config.toml
num_hidden_layers = 20
hidden_size = 96
num_attention_heads = 3
num_key_value_heads = 3
head_dim = 32
intermediate_size = 256
vocab_size = 640
hidden_act = "swiglu"
norm = "rmsnorm"
norm_place = "pre"
norm_eps = 1e-05
positions = "rope"
rope_theta = 10000.0
rope_fraction = 1.0
qk_norm = false
attn_scale = 0.177
bias = "none"
tie_word_embeddings = false
parallel_block = false
init = "normal"
init_std_qkv = 0.0704
init_std_o = 0.0111
init_std_up = 0.0704
init_std_down = 0.00681
optimizer = "adamw"
learning_rate = 0.00271
lr_mult_qkv = 0.7
beta1 = 0.95
beta2 = 0.99
lr_head = 0.00607
max_grad_norm = 0.5
warmup_steps = 240
schedule = "wsd"
decay_fraction = 0.637
decay_shape = "linear"
final_lr_fraction = 0.1
batch_tokens = [8192, 16384, 32768, 65536]
max_seq_len = 512
doc_mask = true
train_tokens = 84350000
max_steps = 3468
dataset = "wikipedia_en"
Each number is 128 + 32 x the weight over its row's rms, rounded and kept within 0 to 255. Layers, rows and columns count from 0. Numbers have three digits each. The size before them is the row's rms in percent of the matrix's.

# gate: layer 4 MLP gate, 256x96, rms 0.131, rows 230-239, columns 0-95
# up: layer 4 MLP up, 256x96, rms 0.123, rows 230-238, columns 0-95
# down: layer 4 MLP down (transposed), 256x96, rms 0.121, rows 230-238, columns 0-95
gate230 072:109063103142123144098157135089116112155135144133137125123131053156090142131136164137156109102088075133160126100150174149180105136136183078065126134103088156188109170073055139104138118108138096171070103161092122181124141108134139148081080189128096175147102191161113160124115171129134128167
up230 073:087136133097038115163115175098112078129118107093160148205087103092133099187171100158109094169110124105176134159100116135107188118088077098174187068109126121171146124120155072096154136117108161115105127125085080115126117142138063153190133114124180116111110107125090149114151122158107149113
down230 076:102114083068084115115160070159173133083151115156084140094129088120132191162137129133118116131192141089173161164120133129125175189147117122091165111159074144130183098175147084150137155107117123084124160145151098149129130134158151139089077143134237099144175139100141132129142121077079088121
gate231 115:150126136057142169150185137120169119153079068122096123095130113140111091103149122149126093125121144151101107088151127125054129169144158081093083143101091114168150094172117049099108164146152077107127136083107129161153154128184112124094150119131142149180037137127104073112108139106187093169
up231 110:106120069153157116135064121204143175110104136180125162131184116093139167149094116087150064129088099139121076106079111054079100114130110121150144133186112073119120079134117158095102138114181142159132159124138176129110108163095144115129161108145139135130151177116180173164116134124219117134
down231 113:079083108133173144160073145150097203146161116116142098099132149155149148187107168094174107121120129106092081146148069132128086135119124118113102090159137147134170100117161133185105150163090148071122179106073152087105161149083130143095146181185134081123122135121128102184153203110179116150
gate232 102:099147119125122056129081093161131157106143101095156157200158157129161150134114145126115131132106079167071105131115100112084181104097124116122087146081079181111083142068116138141137122185135127130159085127107183159083146181119157082151133108215095163095115151161075110140157152154101135179
up232 107:139175122180078125132110108083164169103115116133087106157139092110152141067134149123147117161155160071193135146152137133119121134101122077136175116158137100114140143184178165172111127066190126188091090156167131053137126153134133174148125184114130138082139113087206171144118124116074142135
down232 104:149150106131138122149174127111167115150132113170149087112191138053127135079124094110167126134113167140125115124139142094119164155114100118124198101095107151125144103180096131148176161109134137160105128079127148130141101120079118149180209135147131082166086069214114144099137120046195170106
gate233 070:142036094123106152200078123157146142121076153192126070123189089145139122125087097153136109155116135088177107098084115149165101123138130064098119162089101102170113133135112146082164074076080137163107107150088104112176184141143118119131128148104122147200137126148121105099098157139094140095
up233 072:110059128110173135159122096125096112137075155063145107090139160096095143070063163087134131148120145143132073099113155102130088133136144155124103119142096034152184091125091069169144110118102153124164164075153104123144117141132135073134107091098161097166119107140056151096170114143183100134
down233 081:218115128101107094109131146082114156170072126057178059094138127121129176057049117170126147148122153134162119102153191146127125181150129133147114144151123136183172194112138117128084104142102160153125137099123170115116097142146145161107137160132132175096088158122104149111087155125093144067
gate234 118:138108076118058172167098160124142148139135184127153028117077123125188147165115158154164112139110126111103139193135092108100098154164097131077115170151134141074132134151154153161085167127118185081165141139134153124146056132131150107117083141069137164141147172175108078134125126087099103123
up234 106:141091160068162140060152154093132088144064143154138104106142127162173121137092181134132150094108089117114134099140128111110048159138171078166113189112145096087180094125098083194127139135129156122108125086178075058101072156087133092108158120075131103182130139106103150117141123115113126135
down234 110:147140134087130108171109143187072120117135173152150101149140077109133144164096154173143120101100146126110172143151188107133057119156111146156059110094147159153108099173071144091113153114083131126090131129156125071144096114133162073166144106114130087107182075163144111100093047139087147066
gate235 129:091116138118147167172204080089196141100129160106128117118106084098168108113092093116170110163085132117147164122143145155160154116066158177137136120087095156181091159082138100185076170150096116086081135117101131145116207181112134163121144138158171154143104132162114088100111124068142105124
up235 125:080090133053094113137119096162160144065105169139063132121147093107113143169079068137102147125141085080153141123135140154170144104115103142159073142122110124191073122129100113153161140140069113118100143106091175071149162118099123163151140131148147163142122098155105121186075105092055069121
down235 120:149153097147156053169046167143088130118127146194133145119106143124120177145146141145100115113139127141171087075107138103102075153120084125102113143172121115074193080092139139169176114084127137152137158155144121136160130063137137144181091119094141130095111149068095167113064109177120162178
gate236 121:105145134151130114168207135146070069060139090072108151139036098153121135145135133132216079115114116136132147119086097128176102093122191138126129139094056153126121170072112068125098145153120105119135113144136080161158128134152130125138156149120167089096111125169148081146169157129149094106
up236 116:151151124098115073146084114163069165044062083161104153149103093105161168118131091073114148121136110145107145132101107140101132098132098071178101125098089144133157082103190122121205140094129148117079053165131152147174128101148147107164167102135156136113126157101093160174150125131106136081
down236 114:087093182089111154139108101125090105081124146104149168133089165140113183127095113154096093122132168068086167095132108126143079089140070144105150153112170138135152150078126168103090111159084158150167107169083106127077097110149175126084167158085145094122141154082115084169073142199084127134
gate237 117:123111167091171147099122095171184088174132124125140130122132134124157130176162178123101189170116099113121070157137164151153087193138160186094150152096121071144112100110141163129074139165165081094143154163139088137102106082153082088109183129083098084153102157168126084135131085137118102190
up237 117:138115115180108164107201186134169145144140132178095178116125098145097125142141097122129122118152159139133192109152148149099106098079190096144163154176086114144160101090152073152132141077177114134165149124162129168080137078145107171095167202083124119144100124125184169170131076116127079109
down237 119:086088157148202132143170183155145102137139128122157082131143185123062098111116209111168175139138150180142126082143192070129130127135171140167179141130146149179121172162140109148189120136158122112144114129110135111128120151188132137086159156087207145153110173166146090140107098121129101102
gate238 119:118183146147155181131123093140123136111123124184144125130121095089134109107134115090167098175063099199163072113130108064076082120168146130168125186169137137107140132106089090107178138138147135095107154105113088172173176110124121142123160097146105184109169092135084136059077093084127077129
up238 120:117137096169142076102107155167128117168154118114162191173086167132115154160131125171145083156158125147083174068106039107177125135143161144151189138108185142120126124145159085119137122106180050116129113128152099169157138108162171143121109181130114136126137189096087147115096110159119091193
down238 115:094160112130118181100116125140100140127137184170123142129164116157111144104121110131112150114104112103152137148131134144171088146087130148135137156094071134161147122112135177216092085096039101070170137160127138124153178136176062095075169144091064107050147128135135160131115139072124184120
gate239 107:084116140149117125184118137111145073174119070108130119172141102112124166112166150103134109132084118130116083141091224152094075145125135069093090171118165058099175099123127123099063148097085114129165153138130116084123105097080085081130132140107152143113078124139140138123182095147174150194